{
  "hidden_size": 512,
  "num_key_value_heads": 6,
  "intermediate_size": 2048,
  "hidden_act": "gelu",
  "positions": "alibi",
  "qk_norm": false,
  "bias": "all",
  "tie_word_embeddings": true,
  "init": "normal",
  "init_std_qkv": 0.0286,
  "beta1": 0.95,
  "schedule": "wsd",
  "doc_mask": false,
  "max_steps": 9553
}
Each number is 500 + 50 x the weight over its row's rms, rounded and kept within 0 to 999. Layers, rows and columns count from 0. Numbers have three digits each. The size before them is the row's rms in percent of the matrix's.

# down: layer 4 MLP down (transposed), 2048x512, rms 0.0411, rows 1351-1377, columns 256-511
# up: layer 4 MLP up, 2048x512, rms 0.0411, rows 1352-1378, columns 256-511
down1351 105:503499519495378512532498528553500563526575554537489509490536456543508462525407472501492408502482512558469477576457511492525480488383504431530563449484517449471432515519556524486454515465499555506509455466487487439459430410552587490508483490530416520539389483437438510548519443541470498389548503524434530538481563494474457499473513501583444650483570488465496429453427554446526494517596473414508478554489373506456401470428480513445525452516539637541584530523410502529396511433572435505461524563485395528479504504485473502573425466487543532573492541501528490511546528522452507451533506506449492478453530446471514480552667476527492503472508485514509421525473481374529445466593429474466476585453583490570529523503549468535464452498615450496529493495540544539543442456497608
up1352 109:493465421467396477540436547486475428630474518548521576445423523370552601510545492553591480486493492480554494518494575555495520471536501554480501517512502500524466499533525455489567621489548373477485492582531533534539417544399476545544491596570511536495464464675536458622536545471538421473519534568466495505527593425448522553514492532479545435523442488536504406478409559528459507545484476481556433528457528519474510538496525381559404476405556456533494481464614556393519527474531494520465510476548497546413538455471447584565426412383551477513470534556479488436430454584484521440490462514605513509517506537446490550491443449534522481506476469496458556555479522625477460477481494573482522510484567438428494408553469514585551499442511492444384508495472439558598497473547540
down1352 107:555476384432440523521481556477538483506518433570502502525492504503527535464504484455489470394526639480485437524518517539457483549528433508515508423566502449483385534461544479386431536445538394438522514559522473511404509500447463489504471499452475559570561523540563400512526508538523491496508537556449493578509556499511608537533459539439571421407428556465492446547432542509410400505537443575478462539510506524405552641461446466564477439524512597505538428473520519398484403582488494420599509509444459583518526449574467530525477391443542502503528495613462454561484499496505547454478457465537565458411520546443536522508446536479388500560465495556358527422498517402455541545531455509595517475538544399432512474439460547562473467494505421481524504479558481448507473551512483
up1353 099:517445443486488503527527462560482465426443512496398538511440578424541503539502536451561450547504423535473492495563488557444460591463515482397442505566557463400579511491462446502520416539548501550501542515520553430499498524468455542383520546534531481545471429487501580556510485381512536496520448589522537537527540426568464590516580399492541518418553533559559498517551476399552454507474573422471471571523474459512465531432508472425437495467522529546514526547489572531461455534475455413469412477565525476519502489403520482451471575392503456534444504552501441524523516520549570567495479531491503549469590507483486520459505495464582534444476599468477494440446463483492577510479408472525591466430502504513473462512446432591498414413444580487586611416526444473466451487425486
down1353 097:528556401599497475443510443533480475592517502464473506561462473522504588547455462582478484503502486407567457570531537517405440493529636529568530530391470509464507555486471428577505551511444576427589546515491590472536547539518441548474452480515545404461404590498578411524557420543481533518436423492520525485480499519419428471537500573383531419469475525546516499465546478520498453559461461504484590554527483607424568573506447489455470374512512483538552552516497523448419445526526514573411433468483550454467470510530523435473479510539520532417558477546497458502449554455394481492541512439550501501567505559501529475535447473457396551504439407580517514520472393487477543508413523558560506465572523552572475468455462476464554485524565478546480601561589539461529523383494524
up1354 100:492430494482553502510451458409513543470549490563416510416529488426516507565568457499537616452518531418485444473410487538482473500440510578518450545541512580447506556498400550501532493530493499587486473404548509421609468565591419518417493498583474456505465464536524513539451445517582571535441478457528409557516489557553464447481521508565450539442455512525506455465565418475511482487519479534529439550533561441484419338446493540508519560467543411460575502385483515600489481553452470396520475484506431536513570412517546507516588501465312472545519495420480404459497572516445473470552493511536508451479444562512550468461578425526480523477543476509471577472484481492561593503466502545459464498569554458517492515497560536528597512440533488561484516447506462460546470444596487
down1354 106:381570563475511479499390499493514527503483454623537503454542484409445505444571532555498493466504523518423475463426573556441522525425421641531501470426523481476502504546461477504422422441425494528440436524527466499569582523491602460507451466550544547456503459508404443469545449482439517417440517441399445460491473629586463479467589571562477495418530548506490447451522464504448472403418601499463490509546549438518451509471501539493645575599543454508547426525554505414431467433453505435548520585564590508460450489463553458560494557475558472590473392570572414582468499513510403506481513485580518603468471530507564525496585514506547565516504534581488527603540588476505432431458510569492495455517479535552422485500537465504505548471533485526448425500571541523483554483526523
up1355 099:414533561519415404410491563532541534671482473650515497590392438492542545464575520428429532545524441473420455530515543497490534513425482446525519486542480509469479445521502461537513426545509441474482496379573402456597562489524477583474522515457509632418549462470490491570588499504534601561504485494532617454477490481511560550513517540489459503465524498485493566398497459501502504449456538470470444429531423575491525430460443445417486483503469517534531440505432430488505489505395462460560530567456587524485481511548479458458493559528496399610489504524463582512404562463497498527457491463451620497542591516503448508480554551548606465561545576440524498480404524416411475603559558545538465505429498567456592580512459610531521554465536486521519513519502579465546489507525502
down1355 098:560474509538521505448430533544514467517469554410467587469518392480539560454485517411484529509520417551479498468465563575547508460479555500604446552498420481488450540441580478529552458475504510511443476476611555385478500530447412492478486577470535498476557589528521513531465452505540485477482456639465487561449461409533483522519408497541479491511445421495505412477461531519492505484572582450481498479471578518516543496545535437494501613464529469572515521530495593482530611498489441482451557479411607546497444537481541459476501513526482402530539516428457457527497526415525494483474445530452552500508457555457615536469452351558481470506544500486435646508511530507460517519556586390562440444451486446489531538435523498478499474577489446505508555567477535501555436481521567
up1356 097:497500427544487477507507478495392496523539466532481452439478397559474451489455588470515473494493508549421533450492524488466559404553482446496574498529440495505475494451487457531523508526451581538637338537547435442459561473534540512453559431473547538524484516556504477434533434472453540415516493575531491544418467491428514583445555553476543495459418644563482530535409495473503466435464471463472525447461564604485537526436320516507432485478443437542446486460499474572517476547512379468505504468415499484501551579426433447455480455518521509500495468443527476520511465553439418485462503476517476553464451501446471384386456519471560498524476507545522459600483569574466419543453561523406470501520453531426494484478475593512484516544456528509422447481553472487466484469542445
down1356 104:451478486504543520470439540492536503557429382496481513517419541467440537498560424501526482528485488509552508478485521534564423518467533520467462479466580553520546529491494501519513561507508526523503592455407577608542512498577425448484475537506416432490551563391507490518589550581459467533538456447442426543560511555507546467499469417430531427490524426479499471462527426477468457564496461528513469589565420423447389456531518547394545574448531504429539464542460485459411448483504572436451474529534454512540489526437441547487547496456447510534473489532453470514492542464478575483450415540530579447563537517483504609544553352528464429402537531539390480408437477485445555512509437480491511500540544486531381507516521431520514550473474389466490508542485517494540474364500462
up1357 103:500425501558531402532536415453412531505448395467546554539468351461579485520491556418476499626550447517465491461433437467487484447488479556459545456624529466435481587451501423418530491515532521498442480477524551522513500439475423469546510509519472576477520438499490517481484584396456525449497518578498457546483493412582549483585480448436479494465505478495556531494531468501522557553583553464498627338508547486501519533493533477514539484512451426474503441559490582510538475441485510491437465540521502515555403568436617471499489537516414487488491551505467574496553513490464543441449514470555440508494492522422491468550543408495530477467484496488623487501473468448440545517553515470514531497565427648438517438527493506433495518553539362440574521504502520485491501494562493
down1357 099:501490414455563545562522547516521498481531453479473463545384492541506448547487576461441433493525523499553463535525428564446523450453374484494521508412420499544410564557491610523409458581472605576439580466527495459466440531456474469461549433516553477453483427442456471535460509459519545442390440563388517548453411454569476547440510460544409458510553422403562454580489523493518508503555438536496553515459530509483494468478476494491609480394515470506478510489501482547500571479403358567576464563431424511543430528559494511509560527629531406474503436412524579514538466450510465473474525487542480455526556508458439593490517436562486455389564559496418452531520576546464592518513563508450480431544526553512529545591445569386533452464493418536440500541511487458490415588512489
up1358 099:471537462597485452478423522470498475448466460531515472427549491431525572546453560478498547529513455530494445513524483534431526467474445490454519487433509498512507512530600483484531493572530434526387512468514545519563538517506492441523490470457461453531510466677489505571423449430538444572478440509509409537526510482448527573489533481529540521429478471502509476548445459401396512538512586630508457544598509382522532552514513462579413416559540508509454518553466566464557518529485511506513527488527487489431518472559493536495398418449531554508447536507458505529535540612525436554562564525525553526477492546537492484503447496486479466500441438512541493509411397538513592519556510403544536558585462617458463549438495504472490529448450473515572482493493485442502455487474599
down1358 090:507548526510443560468503487573505512470568452583537560543518495514475418492432485531414574503454447465497507589470495589464492480513508460486495538553496515475547542499504461451482509477588538503481532531435508543553527559443428513449483463530470505491504486467585556487471493507545486486524459396522497437522524506538469562472466506496547574553567489506394613517575475513555538478555474466555492582538436501515484475450475483577562511482534523557443513524503470566488508431512521455496490477555483501489538456576422523534503457554498524461443473455421479499507496529469497565498573493525462513622589459474475472462550479548493445537414524427542398539525428565474497544505548527441422510539505506529546512573597502378500483486544451494496416446487494577478375482444465
up1359 099:582544450486477475444477431584448424572519411416469506543470469445477442593470467559451497532488475534609433503539445420529489437483448509552458503506459416457615469491479460456522556444504514499544513526539423487475504491417485470499560545435583453473533558444440371531501502498552519523485423484532474480533413474550532565551454482565586522499389616535440547522516510604500606556475529487506439448460496480546551485428526537513564493524526564558535513441551483479465487524550504382465563438521510493502434537460495480546423498538444384500449451414479550499523501488516359464449450416548506502534481561552548525458406404523551557433533385482498620552498501499475486571519573422486587579509513550406567489494534496454437552444414422496432477504479430552525354427525513
down1359 098:582505468541411541569506546487568422535459472484561503509428537500444555515390522524594553467497514410420517551512421492530557448549514449517477490532442425484491421499499493571467640526465434542488481527503532550464380461441397528570490503471516483487437582521537546456553539526511496458644425601577444524516506487462495480551470520490524472468458464533500502476456465365447415478456436545508446482539533517424487476548455476540448430576506537619450574431509483460480454587490509424533469518508487561507591525479567589538583519565551472482520526465517512501592486567623618474494549483504533428437568527474477449492496395451439549543522440387585527398421480512487497478452460497407396420446569504493512541488484480552464567498541458494511427386517553443480550481486533
up1360 114:492477524543472470568395519519490473477483503460543457673555528446427484449557435530484624539501443429533538452518569526569508478573519410459452482455476577548431535548547590461545460475483553506485467510526489553538567548499412489538479545502477490507487442617542509478573560507549610447498509413489495492510556511485508486450572460537457475555486456431524515497556514493479386608439546548404546512560466532448419522468477542514572463527576565500544474445494456552574549505562452534477611528479475478524451528502494590532466484394401538535522564594524462467512499543569463541445476487474468444554497477475446591559534532545445565457518448458508517406432497515532536496516437426471486557435475472384515529519467476470423503524434449447491438403491438546574434518498489
down1360 116:440527452501465412532552428423470458495526507474507470469438522490427586524487466507506505493463440497533562472577546550552483473599499468515470506460454462494492514417547485634469517525426558529461466478532516530408568549537537494433466489483481564500537559437549580533527524493531544498550543493506560478498511529513461506562498538408443460588521493527473544521530478546469575490542419431418515523497526448445538346383433568487577488582596511457511476509479461564611540555467512412454496586391471453516600570511496543461563458431425516530528537567492527452491545545502469518419486509452545435508404494428466585519525435468381485480568613494443453460600560482431524533546488506617415506496574513440510481601482436541468471573453495447500556506439478445532471552506545
up1361 106:467511566492475471537398453499440440558583458475544498423412506541450521439441481508556468500518499465565467463510524479439469455485516427543524489545541548506657493451456477464582503423518575475536500512506634457498478474402419468432473455589592443515461506505518529486575512502468511558362455501535506457492590432626440427548544509437548445458477510435471437449593497515482379493475508508492517548534504493543509538533462538476436396540493552519566610568520596564565521460495466577555543510516484428415501679519518521526566479506495542491550400492434488494465504455535476499461524499470446545541500573564552472595498520527462589535458446466477534496560517518489508453501513467446527456539441472473444507433458522570566538567445509424464460413410509543470516437441469
down1361 104:514518432504443481525583466554574477518523500616556511481490537535588547459471407449472430523580453470496464499422524469528461513496457439423562437498557554515548546483581609531502498490492454515489522523563430449498541443450592544458474463468460545484507519483408564592454554473418469507531539423520538476565530445579441533568509459491467491522495565514485438463461495445460544480489504525594451507432475535618501544580435481463528503494562404503547564479488587511485542542414491538545495507451535428487519461418451515565516431354469526522507404498478460560473457422497510499438490596512534465522519557436509534488502430456465528569493531595495508580624490525514543542533452515431479579463473508528494392506378453537528483495456455496479463471383537563446568574497427
up1362 104:550482392509580563483468528543504478396524530514501475488435483549555569502486547540448409484624531558476431512472513540473537431450528460611575558530542607534473552540523469501410398577414506513488515516533534535538435476403583577577466456471414465453508474512470441535517503438506518513473507398603560507531433494459489500523413427481501427544574545457452397417546504530443437506412550445504436507546539546534526500498364479478587413460562458520529507576394551425473484543596515500489471466458505499499446426437499461394454508549508499568554433523583471495530464444402452394413493567479524458495464517531565507528527552432523498491504533474456547562482507567476492498427443462444480478489524576492441553499502503470542436533532538509477437559476454466548559492527510
down1362 108:468471470510504472559518451430616552405526490546522409547473457480539602471516547457529481479607463557541455500439537450498511441515473492482405512403475504489518627465470534520447475487455424481466534515474455575596471438541581581554453505511541563418512539501536406487497524498533479458514448524524520515532446455438395512528495508593358505522471557444459524545435419508459448497586443431501553572506431474476478417509387555550566452454538387477484536516520504457376471519531486543517558490486506525534461471492562501443483504480510526581493472554617561516440445449434481433546454483425459426404446465465478559411513462517467542501537477512511490575482543504478554527461513528490548492557519551486488556392469389572521509505524466439539481512477492536495463506575492
up1363 104:464494517469504467465516477496499486506459467538509581469356438514517481505524479437495508481465461507509444491530536500515441497455545559505460514495425527494506463507519511490559495553545419471512471559507529448455543520470531460484450469491544446499531389466455646501417470500553510569506493454548487568474374389473492476501503434555531502544467551499550635517493504526449474509411448461504482508419532591510463554491508533489463528531446486406523486504532565546444468556469458607454462484498531520540490475422490495528499533448521478581441518530500540377573557528462460515579532438381545554521509541556462467462449421566548545451538520490513489590599615524534536446568542489464573518398460505486540473493484539526493566398554462480585574511507523527468522540471522
down1363 094:508455448563541512526516569516504375624505502409494477597518468463464490542425487487516601479475510440472501473511552486441538533536528456476420462560471413523479438470442460545461614462434492457541520515525558425426509403477428517496505467443513412437496418480530446430469524525577509474462496454433440494420456585477489415556546491459594438538491576479436529531498549581490510487533461487532506519421540528494517505387508540452549406489408424535457464543495568488458510527432584548406553457470611437513486530516586447469496481531546543519589387507440560464514561542336462389506530458335514592522452513494504520519524475521525468354383502556480503498398430458507530443421457556513543482432470436513464519483510496533463462457513437430490519523580585496547433470434481
up1364 088:530527510562558538584510523540569499486490493521477496526422529427447385488497482542535513572597470503421500420514584629480493461495517468581432499481517516549527509486451542520472431603527471510505558546520587606473467479464551445487430562402559545469576557517539477525491385498490502439528576443533539416570601515488535480472571514462470479506558448525498535564558476426470380661599375471516449520523565362519472452550514501428528456417481543409546504441477487465503440483434534433542520524449524517529458613595582431486492513566541583514466525502483612509502552502545565471469428475466511522537497552426548448564446564574559445533621484495555539506526490521593495478546521553491522579465488455545498464496424449395540479500446565563508499484428454502481546491448494
down1364 091:547507394561445449486459467403413545494497504547470455462497461455456591576552490510498535430431516427596518461477496480456417486441544525590495569515442520542498529495489579536480532520509492519502521522434550495477541423492439528461612462561487590484452473487380574477517506508462523489529508623486619407416442487572490489489520522496462499617421501547508410490438497473506465519490515493578553500566508545397508484450473595483543474486506466482495488467521507491517543477420477532475452451529544537490497504561541429508529519437496475426470550514541499392495450541492535575590448465436542506428538506590547497507477482470473570498494441558523494501469534463424489524406511498537519418514518499500599465500571492458478497370489547570419502477493384591526548495540496
up1365 097:419453436549482655480480534519516551406420462469469450484494472481564595576402616480433435511482463459481530528508505485608562508516578475494503449462565508557463466391531603582462578549451515459449484518504483540449489566484473492486502468526477464498504538449510441484470570541501459458501560466466428521561512463443496499429450548373524495457486420390534565581447533511615482427539535477612547528546554484501445553420503579407479520508477574517466457427446540456446507530450516492446518422511543481512458476536547541431444443459465473565546511517451438389430523526563488468528444476493540489432436479582455497477497513519499494476519500519452587544441478473519454444519516534538477502473435473463481561505502595538558460445476560453426414548550515615554467487401527
down1365 093:498533481419602465451441486470535597553515474514573485565544467663520519469373529495466650500492441483468451386453407503534514579491495534592482541499554486488529554535457513463494511548504532565527387578466457468584490575425507495486458431506481638503509502443472492489521481539441452477432491507553606524512575401594506570411510519505576388528524531458483492495525547444524438485499411501490505555450545546453526448436531441521527443425529477547488635532485507504468474444530523547499489560476562530499444503524505532438576525454453500507512435571518540521595460529539499503486532526501522493478544516494468435616468446448612456500440568505518556544559489525555471552488399541532504500424553422502487502521571519396551529331466554591491466478550539571531476484523572
up1366 088:446503415446532478491560512484513582466574512496540487492468481527501482426550430475567490432439502513417467461524481439565433465485502495549453494632542459495546538484508551588519575538472457553450427514546426453405482485522528492484449495467506530417418523479494546530441454458509542505523528542567530599500504468458527456453375528579467529514447497471433540467528469560502497448467513545452487583459463397610457487493541472548461506451453509447528436646554589522542477503521508565509539553481463587491462509559482477483429505437503549580510466491470492445505496547465643528473543556620527468519537553500545427503552439426482540477512439431487477422588484561469541529591486433514478487442484468420461570476436475582424528356454532560466536532440590431433527516607477
down1366 094:501495552506543581515549488584429403420542449504424474596481591447530539483590485514547468431508545458527439585468509513493491485467493417529517504476502472490516507516536572561543528528478476485555506575538555465546502438527498371466483510477484577592459516471424556474476528520482446543492447582493499537428465444479492479378500572559550514508469457479454534444490472442466525563515421589489507530459470515445450465421538536430446455548522494512510553504544547490483485541522495502521490466421475542528433553557470486431572497500569432496456479510530477429522662594489490628581515488528542466518488428559530513430429418500473730516590481472490420534518516427525503514496532541542441535464538479565414577410560534440469496421479533562565506490412592452481558555504545
up1367 097:504494447561488534486520536486395498431490503587431453430443540523434414488435473440491527569476553522484518508559503521459571420503499430640571538523469483489548570464524552488497471466481478414547465520456548494444562430494517536533550498561493469494530542503508478481563518594553465641471517503540523505465570560433493321415483360542489485505499550483508407448478434411457469454488456491460494533527474557399517420529524524480635499427406399455609417527628464431596601440486457460516506521393484540456512543481474497519489536448500515548536469532489520423471467468485520581424533510530489481478514526554422545524561409457515444414532484544524449503547527558476574565423411475426517429444462518429507506489550409599457595523498590435540454393482557477553411420542513
down1367 101:465480499457460589409493461523419555473560505555504489534514511516538584540500398437497555555508466597500461472450505522482462443540342548557503542624496498475502536500461434565452465500540431493573443532603454504473524474516580501582516584474484491473509487563515609416519515537555479569617555539551429611483441546579581515485594398518587520492455516459489471500522492452501474514494441477436468495496532430406537425505585485575674511512531463568494472509530547544523510441530520585493422610478554449445504433439496533470566508488514489560462482536523489435556503530511502439448542524544543556460429604522569491517538463412502514555493532519502473464394533410520582603497537487460444449516491625462466531442522528440520439522499469499445610484504490576528539459628528
up1368 101:409454501520543469509529387390461486482528550418499478486566494404474422517546518506464527465489416545493539509453471390494473452522572578488530482589451450518475398424453483546399518437462516407471447404510424559522469411590544452522471466472560513527509430445612536529557488539625528480423490499516509441490511559544487425551507536478530494530528429412511490539529486425406485489494600452523432521461456430492561553512571500475394449551503511499430593473565494381390434511581541480519486521509440467417488543488449489539496519531450473436412504498483527452485480536495527439510447490511473476564517422478480474514527517426523463398537480561464494490508440485418483395493465451483477478514474500554439491517351443456568483469561539487504454469501484517540490548557585
down1368 095:499496594483487510417441565495534537452552437540569564525505496571555500537523518474530486456449499521478504492590483474491472458530421513434513491502454538544547403542412426407536643518503502522475470550485466498414422563399550349484545403427494433556470428503542487554471488579509523493603433440435496478503444477515518519531504421495464452472496502607403509432535538526492495455562559432459534474378486481507463480528497453576487470564543419529460402496566553435389465596505576546439505487467414454352486537563546505541507546519533360523535527503536537466591459452542486494541454546468529538411450500541481480545480504457468571466534527460554458527497517505388484572508573467474449456531372499479458532501582522431479489431440507576421524509442496479517457546481564
up1369 097:481442547513477495517557479506456567519508578560533502442511505474518512551454553465570448522507442577573537503398428503556470399475511504486429504499426569468534439607431443479491532585575533576508492535567500562561485447463531559538494543532454537519548511400511533473497557561434431441568532500473494447524501480469522490523483511488471579570499485426474405561525382568394475448553467510462526507498555438491545561411515494490575502542414602533589465504405544534553597505543457530564499402470494481445452519473485574441520552493475597473447558442543543473549467506505446503455445465484509496441466444546468408453521454594595456391467388489503516512469487502520536415491438539459472539497434504437483549505485400542582522556476495521487459557543515510437501479531459
down1369 094:452485468431499505504433489417480402531483554547462460446519404514541368470408516435540509479336461454423487467476531535526533483475477561453564514520527507472520490498420578475453572583525534527512548534515428505394447524545556473514641426624500527555425487482503511514482499447443404508459469503506552486474610461467497567505491490473500505533509487495590464480523563511509489544519452552506415521437488443499477472486482467567460554544420492562490522504490463514517519495590511472502384558556527520548574452559502425541576527460502589559526466482448566564531539603472578465486490517549406529473512481556469474417518504600485509567617432490516493556502493421499496529508485477486526483495567467443571513425526542482525444556528551563480456405588580468577405463496507
up1370 109:493427503597580525465512505634467440505472536532426472486513494496499439495537486518441542467450490475557503446457441470559539518527445521549526537525450576444543524538464517543595414551501408494538487551507539425553510461550515453540536513532472486514442496526484531436410484518614534505422486518480504500404506468514503386605540502621555586594580422482465528463457494441457493425557537442505504499460559541512428514477546554518629461436467571502556437469469484482511525480564459444495455685439457474483409463475395499491476527474433477532470428457468450452488486495481500537522579493407585467505515604488491438470510482560528494424469526509434537501491613587528457531534508522526495505536472432513497587530526540471459564475452577570458482537410481483409548422543519
down1370 115:543546456538497453450420516522472512520438475484525419432493518576531424529583498571451500572522372517506517574432510492434526606493559522504473484543371474542417568451409516538483537502443429480489544505517541492522524458485442551465474513503477577538460559523530511534428493450538563474579456430443468465533552455496484500527435487499610417556489526462563528674408459548523448571501530512509552597465480525467537533513615454534511538504407401454517469500479457513489486506516549500505446555416402507500417485566506537544463463523531536503480544491461507527446506492446516472403550632463511548551481584626512520447491479541497534497422479630510591509554488499475439513545476582595465436525569471466503448487427546436401453464438474464511640486521568468508538532488502
up1371 093:527565551483664510466510460538477506544445435524429449502487470487409546535596567479467432434502500579514520481540469365487522609550547500535404479515428579471548538513480440453427498451569496469461522571540542485533465408512424488448559485584499414501476478493524652586502641552456519502605474490516582476415442578545549425515478559567466448560539480471451402477442503516493526588491433380485415450438468458470515481427409544463476575520407443508551475498468455514453533504446524537504452587569473514497548439457520509518494479463529558501474507562499570451555569449503507473541598528593490468473481521534506488441485561515550522442463490441449501536539401472544501444542483511491506496534469395561474528538483517521458629463499541512567460429467553540495369540525437
down1371 093:511497484518515391502494580458581443527486515544540500503529501440650478540511556456526496561543522512442500590550496463515531529503416495549419514509551544447513500485564454528490505527393474493477456459549547458468435467535539538504467371503516504478504442498505463538454530408446437502441535458546470509494390514448530528459487529527463574473578593539538542565423574477499494432351546483518439524522460503464503463528472520461472489535539503478465568523569533436494554407490507481449562510536445517653521515480549432496459541526522532468465514552456460520470539547443530522498517445417576482469513493555489530463475499450515444499522524546464503528469551579537455519489538484511489437458509508420489511443531418310533481472462416438582500575438383428490586516478507
up1372 096:487497482451569492544520560544611572463476541526523510485500502570492433544591460518526508505490511452467373462511414461586568442551505498415538604434509535468431541546530489434523589492449541571442475526514479532517483419578501499481587524463500526507465551464469487461536465427444506440524601532531499502621500548463511473487518457559490438463403423585458513614559487608506498432471578577563486466528511365497543495509464445530493483440549566495508503562491515457411528452477550456533504499504476497545571436455455454503457460601491449476492458444513603452478593497481486407454513559450537475501443512573485599526515553566489495553524524425483489475454466520565473415503542546477592526479529585545498532397451526549509472556508463518475513534499435474398389480498497
down1372 097:486562535486415481566488540557540523554454488467453611526493440504549510526592501522513459534403664474542490516512488450518460517488505545538563530464569643570492506446517582507469505487505556496588381516462526552599582570474413476479574465563553508469490444442530472556573424558472454463454436541537560472623566545485578573520458444521490517469550558490500490466526505454450516457444551514423536538567612423488384466462412619427523481539480480524577496492496464497483475457493470422559495543548470570511423456437480579436511521442454435418562518507494451500482571532480498425550457419541475468526514526531505474447599473371529499522465469558509438436446436418458516492515429524438517460452477463589609572489471402457478407493489553440463462536432449418583512507390441
up1373 099:455458488442482594513413557528558550533481527483478522538546517476533467511493560471510468540551579569460496451539555465430482508515479499461453538432475502464548493577528514484465565457472499447403423519418494498528456533560497405557520537418555486510459461503368589491495403538457485519462566513544537560570446519516486450459503522669535423468428599461455513460429418491575490459495455532558459495459563449562576551453523489564532445562450528448497553393512533506545425416468396497527501501542479542502543436411442497537458503555332550571490419472545501559440471414440445505479509571486559476516520492490386469579464481516540545414521487491463484579551508478523537534567495502588491498400568497555447515561472475543569514507471469470468528436529481617473491549560496
down1373 102:498451479505491505470503504483476602456412552501567553501486532520460475504476482434526479500567614520467563393398607531505400437481553514427501477521512560521556438456499519492499515514497502649518613470451532468425477488552404555547488514520423515496538425490601525427523546572520524524572429463472459487624541463492455502547499441578512454527542568543442592521539467574527439463558557538454460490492468441479462477389514504572482476519379455462474474413471517475449447465539526438430514542441482513548561520490498530501569494474407417515618563536489461473506524552499485499521499396442594509575485454529470482442464419521576514500463491476541535543475503483506512466444475494475391570513482538601397432491492538484456485520486472453453493517459491516462475468457543
up1374 091:499403522549456512524514485542506475485442499523544568525541500531464465424483505447606514473372439413458465514522509462466538502514503589532478524571477566593517467512564443466477518409520451500487603394524448495516501571495453490555401496502549451512495416544451500523450504447516398539494540575552511493504534531495477462488561433438503508511584519520505393502475475491482509474482537514451545535424537615429523534430491420581505507430439470410499462557541543406446479478501540542487486437501547509579456562534450539431470453446469488446455469555505579492597504443519553584576591519509558534514512489556511588441534484465540467481544585518535487590487525503499572477558490547568508446487439518467518513473523521485412451415490518492528575575425505480541460534508512
down1374 089:443453536481585438560428444558439461557498512411469591489544559567487490528544479450521499590491468525406462464546442492469497546545422485448503458523561468572455456447468585503583528589522535562514547545529442459585558480530487499389480483504362619449453501416615512544562437469503472559422444493553534463489578479568471472459557533522431546452469554597523457497464534499524518448479543402533429525470526485565481490455452505535460530494500459435469399538431556405510458556491483364469450444489485559490528507520488435554569551451535401449473473496544418540441499572451492442562550500585505485471507454504478553610528594516401582443471511443401479511481531431534479513519535492505491460477553444472485475460608555521445557518522461494522478556460409596474557437529509
up1375 098:442458521547468459551500479491461471514362494534593526440436467486469452470494532445485432473514549595523464517515558421501520456514503514455554532518427381582518464526503406467500553460585473561453491450524507554456455571531591497532450491481578581434523529566532469531459596469502556472500522486483473538583445424490447475529426531562557499514515550445419552371545457593418396531499577520542419498463476523436486481524548549591480503497490540471498402456505406557568490489526525589528436507397493519446605474508494521484444489513549398485501646443571500494472578474551497501504489522497506509485504560582501426455596514431433533520480558524444496531506525506503506487502462494542553467484438516477479538502511586475525406446459372531572450537528404458548407501528516
down1375 098:516386447468534460430498458497471457595450424590476431428462611502441518501405486498534548560403552521554511533473504513455511438527524517514561492457473515429531471559518507487511527477497539513515485428458565588558469544385540431541493465498574439486470568476506467502522499496556534567498539642479480542424510419456516440495471588465478466512400461494500506466534501408517461509529449517392471483471507497487450531483476451505506485462516497557489511575513561466467526549494487577520487433467517542440547475412530477427401399553465496477533452460410479477442620479483432578496412472513511605495430520533542492508515442466527478596532555523411433526556585542671404457485536499509440469505466472491511531561406413468596454527458467487563433500521552465459530435518498
up1376 106:423473470467580456579583511446481453440508509503519528452533481495492524515567477514444489519490522528493568484493480489515475482449501486529529435534562549574525459466477385475570506531480521498491450476501556485430470442493442543516529482461443518503460518435501515557537571461428568516431467621533579486596445465664393557500590552495466473473438475502516480494444565387494491495468487492500538505509542475537489503446422410460514554440519554463489500464522538521404572520442463477537471509521470535497615476444508392575555470536447401573535550434460463512518523498494511499447498480517503526624481557421516618474500487437508428488553523534405514579415507491552456473445522504543445515491479501467582571382452386593557461576479545429440434536516485493479506506455444
down1376 097:548510466419498533568492554482467458441545400530438542492509493561458482478449468521545519523519507453375483463510533427446454540498503487532519486554437501475529485530476459562505477446490463447517517491490516458358527456472476456562538485516461535497522517439531500425453552529409444448502529496498423502569521483440444531493536564507454408392548546469476542552461642539443628506488418447493381581380392483484491445497479557467419454517552593479584518468497620410484466570506496528550424507488549512484465447409487498546478507498425540569404572494606538521511508510473498518519508561457538550535475575528450518500537564513547478533552597476574505455506520525517508529503463479553537569562434506476574532443552505452553520500537535483457420498496430474463548563463372
up1377 092:445466471582500495508504491516551466543434468487505472508474502457446500552548486470475631462397477516570546514549482502474494430472586615476431497497505528456487437460473478431492508482528535527501442507580536492496462493567399468516489528542496468487422451534535520538526481559568551424474547498509530476443452531615496536519417542565571473431503495552477488588513545424584509407381475530386548581494546512558574443528481558461531481412472574503375455455525572518554484511573552524529448525528548564566540425477555449496512426486534521408463533502431536632511496500453357512500512478453538342508508437484576537496481559477424488476464560461480480534530428395520478503486483525488500545477530535385443513441424467512484428493456488467546536464477517583434430421469506
down1377 096:527509528414487475544564481514544522542494494504594432503432552538492543519445577547419473525576570575528556476490524560459424524502419434478487440493474431469540470429380485531534569468507388558534456494510494497472437532371537562517463535567515560495482544486523581564516544506494439514416457574489489422492587477528551499521453482473566503458446484467498538449468529441517369547441496566489561535490449487436509585463503462570558508509523432463465514486513449493397552518550534532512517532496566478448625465386475579500463442514551430447529446445475508474529469544558449502429574465547503529469501492514505485506502418503567617470545459518478433567515592589512609532483593446409527446396560465490509530562481473459368478472432460409542480617487595452474478488540492
up1378 093:539461475487486545435496528496598498510505474492533447531523412475490565485472443441499562439477591429475494555457476409509503430507537483547538555464473418447414609541532486549484427491465454562471500425524555489522476446489471521403487409423488478520527487533509469490476466543616443556519496474502465528500470588642440438578551434518504549429537588476553383486471486457501543478485478572493512465472509542532502497482468521490529478459514418433392489484437454508438493515459530551581494551495508575412546478542500468545461437396489423413605442488549515551489458640514447550447588485503526426490526499462375534532457533539488566615441525484460495497474486462514555541547442456592377485492604419524500500502497477486539571439568508457507495465510619437570552536459443